Part of a small language model's weights: learned residual scales.
Each number is 500 + 25 x the weight over its row's rms, rounded and kept within 0 to 999. Layers, rows and columns count from 0. Numbers have three digits each. The size before them is the row's rms in percent of the matrix's.

# layer 3 MLP up, 256x64, rms 0.317, rows 109-255, columns 0-63
101:460519507501517461505508526528481503529464490514499502490507528487479491566492524481519489514428484486494503488528489491486507443498515475478507496501525512473472566455504512496456476471514493
020:493488478484481482477478553516505511522491504533476486565497468499528499516460480503482504497491525558477511523477516468445528509530526466524513465504468503489496486482466530471455497486521486
103:511516494496513520509495480489491474478514505482495550533513537480462459553485474474512525491473477493486526469499496469501494455509507503579522518513483508508467504491488455551482507471504541
110:524545492520487504467509479508484494460570493538484490495473497464515508488463539513547493530455509483483480502487531511520523531523477457513474523497518515520499481523502516520531476494490445
123:501504482499492481492467510489510505472500480509482499484517457549488530485483485492502512487515535510501511460532509485466508529531550503521495477458459486475496519438496485443465458522471458
103:502505474457493481483477507511461508496496493526551516508489484527482482519542449484526495509526499486469511477529534513547500538501519488512480495464525484438493525511536564497492476524475495
092:509504543530491501470526531463535547511525524504530459490491472542498494500473492520475535508510500495435510496500515464504518506508507488572481495475503478467478504530484525517455488492517517
102:494497469502528484520541497485507522446544518517509517549502483516544463488476527516504516509471500517525466508453532527486500529552460461474508510482482548479490501489487486516504527533503484
103:486490492533523508485523493486557485492509501491521505466485482495459464527469492488531468483525534515466495493491488534496490524522522450511471482447533498508516515473509474507472539558514456
086:503475481471517520466524498506552520476491491458485492490471490493529456557513505486484504516519510494471498519504471532512502488483483556481515560490520513497453468484498493535495541490527457
092:526492474521445523511502517537535497503507480517472462497508479523517479511495524529497517459477453503467472485474463517498533522515473535540502506518528540480466478524470462543506503485472495
118:485519520481530492499506463479496490457471533502507493502466517513544504534510512499542447531523537479501460530489485564505523504504528494527476487464458524475498484521451475492521517490483507
107:508534493518481549463494489455460481492486539528456494505519506561503489510500498499512553487496518507526510473484528498542505531482517473479498513469494498509505499489541479489499475579495486
072:462538546505496578559511525487470484504472561490494496515534500516500495503508488514466507515480495503526519523467485516491472463505516494473541526454520483498483511480488502506510544501501492
108:550520523484465464535457495500543519473523524503548501493501531489542491508490515492522517499499467497534475492488490487482466500515470548467480543502462528497527497468485510498506485551486534
087:505489458506488517498497518487471455497498468531507512449533478515487602535500497490464506492503527528524517500496517485498489475501501509509499501509512529461542498457558514513515517499499502
094:519484519534483478514504488531491462509538499496486477497500468519475473485536491496474478509462581516486501496485486541540506473511499505524503496471508521528491467463526476529460489548543496
084:518476502504490495514469451505508516495483492500458523497443446475493503467523502529474515501531488538516489443480462493484518471497437523514498473501502495515521491534512477499452465469490507
102:491494476491487583493505535469515533521498497515517546481515490531487481509515532517519500517466508511472509557454485480482496544478483506510521476458516476534509486531498505475500537461496490
099:484501529496493507492519472504513455498491448514463504511529481510522498478458526497513570504508543528471516475495524534526478501537476529521515478496503505519478546493544501503480465453530510
101:482495514497510532506495466466520457537495518497440504545538562484496467497484512526546504533490500484475478489478510508543501484530467515529484475490501483533525516524479473485475458505500504
105:547501504470487473479472526516503533478511508506480528523480486499511488468477485458502511533532525483474511520504479484482506497497520501550550545476491514447482541478449525526513518457476504
096:515496508477508487496487519486523479503505558548526492494507511520467484503479518476474514446450535499500513523520530511515512517541507483509540533480453510553490508519490426517512507498517496
097:509501524530499464491535512497502515528504509469512531478455483478563532483461497488516552500519497517489475476458512527500508518477578524482525507490522492508483508491450488537525512503506513
098:522521545475477476504482502525556486467541484513514529490497534489513494520506500475458496488506526483518491482502510499516477499464478511526482501465441535497538497538536458501464540532523484
098:509513496516475540498516502524513536540497498514478535510474499480556554511496496484584505463482474529500471485485510471536512496522511530499483491503517482544510496524514467526469498524468484
099:488472508520502507485539490476483491490458511448489522439528476524503482544554514490542522506517485539472523547505519477520498507488514512532520485482458508536498467531479477468480490492494501
116:518477485520499491483515473530454497470492534531540492510453494494490510513513509473482491519493526520528531499509523514497489447561472494488486426475490526489517485505506484486461523535473539
102:493523489543460525509519531573476517454520474512521501499504463464498538494505549505456523500527528539519485476507495482478546513510494523520456513502514472534488506503507513528494488490476506
113:483511531478468535467501492511533545522485517497517493547490480455524491495539510497509519491531471511466498504489497522514543514489496527486462456526541513488491477511521528552473520482443490
096:498548492485493526501486555506513524474488511463526503453466507471512497524502497512524530529506467558466507542534468491495508511504509541484463509517506446475487454486495522498492490497472530
124:492515500523539473530521510473497486510503518525512514504484517456483514501512466494510521493459485475491487444441503477494512494519487525526537422481507515499494495508489453513480459468509549
128:554507488544490509495537502541462532485523490475440501476519454448496504507498528488511475522519480474459484499507446489494478466501477532500463461518497513499501527484481497530505495512474506
093:500502503493505502524522500488502533537468483544545491534469510491483525496552464506469526460468492489520529468541497522498514476499474512489462510439528509493516464492476520515542505536474517
104:495513500494519530499500499471466526520529500496522514471518520561489452478530490468513502481497489482515448542464474541467461456462476458505508516501490502484536491531464498467490490502486484
097:538495518488511503510491495489472475474510530482496478509504561510511449523495547488505483478468488477498508473509482470547515513488459500538475510520553507503482488523478491533467574518494504
111:510512552523473514484505493505519481471508497481515518512491485478496505520523543506468491479505565518493493516477510471531523545481514524539520491463549529473542530489510458488503463477504454
097:502529509478519485508565448479533513492485493521520541503527521523495494475473513530497518458514505496513493440515502491526531502490507510473479523511551495516476480473436504490472491543486481
104:509491470543478541507490473481502511514493464522494527592526474475486503504506536503482482533490522512510503516515467475536535520464498479481480477510480486482509489493467506526439518474515506
121:488492490457488471491452477483476524500481469541502489499523524499510507512544480475545499551495515498474461513488496530551501510517538523492467510484481494491517497511497488587495526484517517
088:483482484490501496502518498552465522469440442516486500501557554452514449502483488480510474503489473476505506486506492525515528523518488527497472504469493524453467502479496521502513489521495479
110:477498469488506505445504473448480512458495505504499479437536522514503508528463515488530476460457524484530498496491529538478511513523483528472500475476527498495513488528494498478453468531492519
102:449500518469574510516508485515491515516499535497529470524490514505462500478454494489480490519473511532493469494510489491543464489489491507449497509516518504512542509453481484457465487519462518
122:524523440491484495470535501465513503508540530520489501480517502519508523514433509481544512509508519460484543513493471506490480482468502490468530451519466498507495506455481481497481493492499445
093:485483487500466448492514538459548504521536501473521485518523453500513483511480516457495524476518513515495521511498537509502526528534433531516531493501518507464480496508540463523509516497483467
092:484521457503527524510458481493495514538464490545496519455513463527501462505461508486525497501476510505473561499521509521507501493471486474486513528452491527487511475501482501470498440546496491
074:458528498516507484537466472482495488488544471479476510501482508451485480469500535511520494507524486503526530512503494486534512481500514570507478504449509512521490495468462473511505440551500503
086:457478487480517513552515551476482474520527476552578492518500511473518486499497454515496506497479470516485503515479543515519507494486508493501484499469485514559514501516509537525476510476525491
114:518483458509459534482493493496529508519472514516483519537497525510463466504470494462460523513505538497492497534482516452523505473536505501513464579524517481494474509471516495535480507529505484
110:508486472492487522486530515509468478531499481482509491496508554494511492457480516490495465499515514522536440503519491491540503496460524510511528490490502506487453492539423482478450519527502526
100:527492529483527473502474514481499508471458510558478469529463446487511498520475550500488502492492496476467490511486479533478535552492530520520537503486505507477488477503446497464490489486466513
108:495507489520507455529520542511486502516532464474524475491494485504513472510498483479537480477474467552511533465511496541500505502515521504537483437469487542458461522522484495532491480532504488
099:501477503511496471539508455492468455530527504495518486519554522502465505489470511455493521495483479482464498476507511500487537472493532518521501500499544528484453504519489449471543495452483493
096:525524516515513533541459520506511534476436504527493516523559490500525504481572499497538485502508509515479464493524507478486481508473492526495471446516506515527474523494528506500479519489472479
092:570485514505493483485481516498542488450528482474515501525459547512486535545493521479524477502490496526470521517490477497526504505516502474476474494483514512517497495483501540482511477570454513
091:498507518534520511513504445509513489467504518515528531461546483476469547515503506535520539467493474498487501456509520508471506498459554466509490469476496473503526501475543478525515471483511479
111:452517515478519508488483488458493468535499503506551505516522491477518506552510513483452522462530490506440483539487508498525513517533531516510513529499509483461474461493494476525484514479526460
105:513516550472462536488516511516495484519528499507498552522498488500510480490501530488539505452486432506496488491542532530462523500508499517513524520518536471482494501491533495502456497480463549
093:529511501510528515492490492501480504497492450514498507479481547510513508491539501546524481519465517481506459489471485466530540498489488537494497518494483569539505464521492523506462508520568508
105:562483471517515491494469515497500527517511542482533504533477496496528480494511501510538488493477424509521507494537515490512505497559488481520472485479497446504485531552462515508515488515496479
094:566455489487504519531487520529511529463484502517503480490506509549497514482500477499493498511485500503468474530487495514513496523541518511452553497489517546493535492493448500484475441502533507
121:505511535499522530518526504503477498464518477518538531514494456526457487526515504432482477473526518465527540474509456526464498473485517504516483530487548505495495524508460490530507515502522484
055:456488514517435491465513457508484491484500512535498487531516482517532517533470500500551497470485505492517475498447508526510500513468477516484495509566515488471497502516473527465519456506511527
077:500533551471493482514523482462494511502463484526529453446528540519490539490483475446490528490523466484487506513491501503506460483488494501507485497513509512528492486484544519532508501452452522
107:510516516518488503482470528518505480510510460491541470540485494471480509497471511517500474514479497494504511546479441460488543495490473492527498523487468501508478464450563510485451506530477516
114:476530520515499503509537467501488527531497521468523467542533495451506467494490563511510506492517498498519506501459540486539491480531500524528464521529528510513513530484523509522445507544501512
100:496479456484506505469519483511493506488537504527524503517518486557460489502496474521501471523452518512543529548464521541506491511495515476499481523434468508516508493506466493467470477526496469
112:527535495486521501483527481458494537484545501495501476492478492533487508507521477443499465474498470500493468492562486452529517505481461553509501475491518471484510474485502464489522482522467523
104:514485459511487527529531508513470471497497523507507573518466510504478489522470537504497466459487495493461471469537466475481504535514457467493440485492492521466516490510511493480479501511526500
112:522523521516489510504473494525492484445499460502497564483510500508482500510488454517495477532457489491469508498567496503494533493492427485512490505477518525490506489545485475519529514494540482
014:534459494502469484476476502468540499502499514473549523497500480508486482440489497458487476484470511535468524508540558467506522502513499448488461510495479510482527503483466495488473494532523494
073:470483509487504508483535516517514474547492511502496524541513551497537539480530484491508533520513524490490525485525539552515483466518551513542497494528511530517523476481464498473454507501484531
086:525536519475523520537487488471501497493491479505507510483540527488489509514483497516538554533512474509503470499552511528492500507502479539489435488482492507500511480488480509471482578524456516
076:523488502485509494504546488462485506542493477440513474541457521506487482489513490494531558488519503486517524500491419505523496513495501496512485483489522496500477506477480522464461512540544484
101:517487483512548513490531529489500520535507527489549479532542487475480451558500523483491501478477552524466534496509492508494528506471510518524518512530506514457485512492510502542492552504502521
110:503510547494546529487523471500472497476525488519523531496533510458489491511479532500523484527477501528508496508520557529507476514526539469496547509553503493456541504519479516506461491476492526
098:498482484515488501522481520487493488465490493540489476483468432541494498467489572524510541524492505546494513486517480524485517520518528492495514548471459484491462510496493499520481479495538532
099:470513505467513444452487522507489497466492533492520478509488531482465472514463511485521505509498536492484502482536523525531519545467486476523501507499492496469471566455468496531509466489491521
098:510493489520494508488465470501501465458512518562519511514502534500529455489504540532511491479483486477514498508493493536477445488467509503453491501501491511462489583479537490476489509488485507
092:535527501550494466500502497478507475531472514486524521487510476496519473512505507506483514510494477469527410480510498550506487536485529526495540502485521498468506501492505526565527518514533492
118:498513506541552487503452473458472523497535495481510468499517483491505526513484502512494532502487516510512520501483503464497412499495570521473480464470499504497493507517494487522475528498515464
078:450505547513493468515516507505486488565452549500510530492503485493548485473528497478484527507451487498527515495511488500505488522475503532500503540493485519512515512459503435520507508544505502
108:529514496491473494468506509478482470446482497528496500511503499503514529522482535541503501462482510531502500466526449564507532489540504552535480517522481480513468521508461488481481519497485538
084:530496523465514492508577506490519484487554523493489475512481479467469530488532551554465490506551492497438487474537480481491491510497506501513504511478516520499490493517524479520491517509479507
075:511455493524471510568507507464565479532476487493472496494474502506511520504539498476500512498511482522531480477500514497493539450523509512472559501465503487468491470485518503504488496483494554
098:576485503512545488500536491475499472480517548477521542523514486476443476485522524521497484498509513526531512490521520499482505547517515509536540497500517479520496510498486503473468470537502463
080:487461496466535562480493546493504476481495490507497527485513525519467496460516509517514497471489514521504449499500508493513525486489460543434519466473512507533511458513524463501516495508492541
111:525527529494488538520502497499502506515484478501504520513543498475504496442555514495476529476540515519459482523494538509495539477519514471495507533526441494504467510535495535506485475476481549
115:503510492487494480500462475506517522507486529504537527496528508489513540483530478468513521542552495510458533538503530511536458507474496521507487496518497564504495559498517456476512529480524491
085:473533492503535486532463488464498480476447509484508521529508526524512466511456512492506488466494470503533467533540473485470515501507478487514533551485492510475464525469453531511501508505489536
105:513516500499514487475478492463527527493495514514499482507458498485510472502484496499575499517571488507484535518488502454462500522493472518453533468467518486524475504489529466453484488510482522
109:499508522491413459463501498482468511493512489498521471489523502503484491496499523507520524538502490565518497496456490526503487502517493521519492522505500501527475561490522538483448531488484469
089:486509480494489537504505506541465506499525469489515515507496458530467494550479476530523473515494488502510528494507490466479487509517530454463503504472466546498499431453471481506465503484531479
101:518518547459489486466502469502507512482496523503442525460546486513497519498502469460482511508481521480464528482491546436493451488519470501529498518514500507492495489536502462506519501466474497
113:512510510523492514461510441472534457502499485479450483535481481488506519529524486507561487507535481518456515503533510507500527503506513510523495462527530503477445490451491521498494466483484488
076:542477532496493546504519518515510499470466482496516446493489502496470484503492455497464475516510500494535511486445507484471500477489558483497500536509512494529515475486468510473452445479468503
096:533549508490481493463512521520475501476518516497533548476462534499521535435452482507466508469508487504524526467486501529483543538480500523517505520518480530495478490486499486518493471464480487
107:545477474503497508482463448497493473508478506495497545510480485510496522507506502495529523481526492504462492461506493524510437489536497468477488477538482514469477521468495549504545465526514453
090:539455524481481510492502514457453514443482473535507479556505465522509495468487492561510515472485501480527514489484512482490498515481523530486492510522537494527509522529463500467498524524471501
100:508498497557440522484532509508533518511492524517508546467455470505475509476500489486492484516474469481516505546521544524458465477497524488521494523498465492515460472509483502517509497463460498
101:504472518540483493536489533450468524499472496490488486537496505486491502485537481495517488509515478494493488456503535484468503437483528454520464477473495501490518510508439492528470498485451526
102:445450507549475468478462524473503499496504504487495480517517459500480450486502509502517534473498505476481490477471480493527497481499500530521552558518505483501460498507496523472443477504507500
115:491464487542497543498508510531447502502499507487512484538506543527492520481525490507493518526473522447503481494529544504522514472522509516475465486470457519524518497484484527504524537554475467
092:524484475531480507527494465523505501499518564495547484460523484504541522487499512482493490527503534465488472493495478481495529507484529514521502521467510560454522510503539490504511514440507466
097:463451471505461508462495494520529492537530497549515530508478506495511467517538492523523507461499526493490511503504490526534469490479489526478542539507489517480461489482442454496499485477501479
094:490528497527549485508498498490495543485491532531510501447487500534505462458497479462527506507535505529513450518536524496545465485458499531516541462464491484483501499531501475490518498509487517
114:511495509511509471502462481483460500541520479512509475467582471530498502490505455522498502513520502471541498500493474496534498485541495530490482529512471513545487513527497527491439495529473510
098:527476495499519518543465470456466510535478524471502528481536493445475473506538480491535449471515502489470543507502490462467528499471525492517526501503510507523481476480491480507500487527462486
116:486486505457467469512544496471454503492518494488509529482537505488476525508483553515521485509499524499477497471530523473519495494538532512460475501446491473528541515554535518492484496473480483
113:535492477506463539544497504495528500488506540493476483481461486461457514472498500511517486453498524537508444500489477525509473490526502540466480480502523512486493524498507529524534526439480502
111:507524462506521497475502479463500523511501482524547530525490470495503542547467520504493512469521516573500471454511542481484482494535468509511546507514499471509479472464487510518500483512479482
095:486468496500518527540492499531502466495455472486491504532503471493476476489524517509458486486482557457458466510523508474474505491526513504581503493472481500490475523526477519489496498524488460
103:511522501500481547538477504520515489520481481480541530514467448488480549518493537521512487498497461469513521474525456492544464453506504503477451535485498494488487479472480473520475519505514507
105:530480486489458540500539510511535512505485493531526515470513503505501473543497508448529486444500496563489483475463525502485467555502509519509504520499481509503488503486525506549499512453513480
122:482536517519539515522487570507487524476501538479514531504540514506499511522474503520506528503460517510567501521468486499477522480499504534557505521550483510497484511511521457514481479489510519
084:453488497498481501533473517501497500535521500480514514524477502520562509528437522506556507500476472505484493523488553493501501482489525474510496486511495545442513503464499516538474530499507466
099:459525492555475532526488485523518474454518498500513477486484538496515525513482457553509536470525519485473471498498487494468499502523520472491485500514526524540533546525506461485476509510502457
103:512515463494490474498519474530485528586504515477496530458463524454471461483511509500546485517470510508503465531534497509499469496500491536506500520489451477488504519509480507457485511501492526
109:517510486558528549490476506499462508523535524478483523506536531475538551488534483485513505497536469453483497487508505527480475489447517518497473512530508497471501523521474504495508498519452527
099:540450521500508507495556470492485511508503539499483505486495475451518513519517538501512559515524527520495505529498515460506489501431486493501530501476464527510467511528480520508512510453526490
094:515465482480519496478451491494513499512544472507511473504540509503499511512547506510466501525509528518507542509482496475528485500512460526563470534457533523477507550474504478525454485507491484
137:469500453459511508479526459494468509520528463520491514501497478493503481519519537500540500477478523510529470495481499531515512553492495516482447458479475533478489519504523518509519436513533513
091:481472494468509542513519500518485484528536519539471550502504523518515495480530510480519507502494511512510486526521539453493497479472486482518533504532443516549461504529546488487506501511443512
097:537507484493501502563526516497511479496456504507508473502533532488504501431463519521514502488437481502469490469518484513494453480520525509526473492521509491495541522508484546511511523529497464
119:514481508448501546508485519474454520526489513526507476526477507515518536498489497505534506513459497538488511516544519531520498467501492476485475516526560507500450497488503501468493537484502437
103:475525558523486518482550555546472526469553508486514537491493498514536521537494480475511503506515526484526494549502493471505475486471504518537488483515495493478501493550495522493523514488484523
089:521461486501505540478531523525550510458499510512509500505480462510530520517486563478491509471467522491524457501497515470551518486501476501500534494494526508530519491479521518520480454551522481
093:520502492503491523501487483549492484508486490480453477496489489500475483483472514531555554506514474484477505459540470507516497534483563493519502465480474509515515526507458531506511487457455518
082:540502530501484524452475487514532507489486518468525483483505452525510456483514484518531459522490474450547477507522465486516501470469502516475510494445500493523510481494488533488527551513497502
094:534487511448560480525503490520469504505456524499488523417535466479508502497485521457490483502504488486500486508507492513510547522510460498520492544521489476510481526480494495542477518515515519
097:518515464537490507496540463499480503517440504505551545520524481502511511515522531484508491498473467481500504469521500510503451515470460527481482476489524516511505470532487442475505519516505548
102:496511489511522583530523530509481487505536516532469527538483518516492480518471506484501504478475512484497487505504480490508517485492467509502532442497487504512528556447472487506542500516453508
095:478535486456558528526480531471477474532518528489465474499497485517505491521521507460479525509486522513469506523503544482498497488517549497489500489437491480517536543497489492537492467505493471
100:445515523503511528478511485500507484476504499500487481497566498561520544482512468491534504543497544517506499455475424517494494467526495514501505505483488542475485510513487502500484529490505514
109:513481523479520492489516553512515456486487462454492496525525535510475471499527530481498478497456523492451533500516505515505519492498503451543495538475494549487471487506465455483480498527488513
109:544464501535475489511486523503503465479435510494548509460482531508489494467517496526497518511558528510488490479499474489489530538492493494539508525518501510497485511525437514515475473530500464
095:537541540564533474467474480479521514533534480469508506522488514489524505509516461517529522505469522534474489495485496492498529506489473470453464491515520506465518552524531520485492500510492495
115:500520500512523549480474506507497480498475480534502454519522487459524507484515509484491510514522547514504484586513528529503518533516536557485492504513503466471501491489530493465505499514496547
099:519475584486497519513488511523514487522459496497478486486507506497496472487500514489462527488494477477498486481527444492529490518496558529479502462452512500516468521503539470508504465459506473
083:527500503512486523508502506510513519518537523510487499472480489534504476502496536520506509435534524548527483478473455474487455463467462468511458530510504466480505471478503471467477522473480489
103:497484497519450488494481509519532500491531496520498538454497504471444468532512466520500498488540513522486533517498488557525500475462497525459523484469478526539514490525478492494480477519463465
102:494493476463500507450459490504479500476546459517542516472457532477460501511521489511506485466499542500484548489455520516513500493517479534491512506489503483505482509448504497463470477518470463
091:475539528515494505531497464551491486535494501486480501513527527468489514520474502487484516519452514454520495524491520497497508517493498525516561569528477502490442493512518528485504477497541483
093:530507556467500493514479515504496450522499472514477499460477524531485494511479485488498527550494501559454525502496486526489474527449521491501518499477523500485469540538488477465526497476495474
125:518541489496519530476493494455524477482512490465490492525487543478525484554495520452488472473500489498487523481495525475481479520511572523535523474495464509450518510485474483513496512472478477
094:481506507464482477478550454487465511471526514513483478463482506521454489493523467489516483491497535507499459515493536548505497504517459461493480550471444503513524522504478489496524486477512527
090:528473501517540506484491517492493510503499503486550472503493490490488520544518501570502534542545529536515513565499530495530479510514506504452526534483495486483463458517527499487515485487486507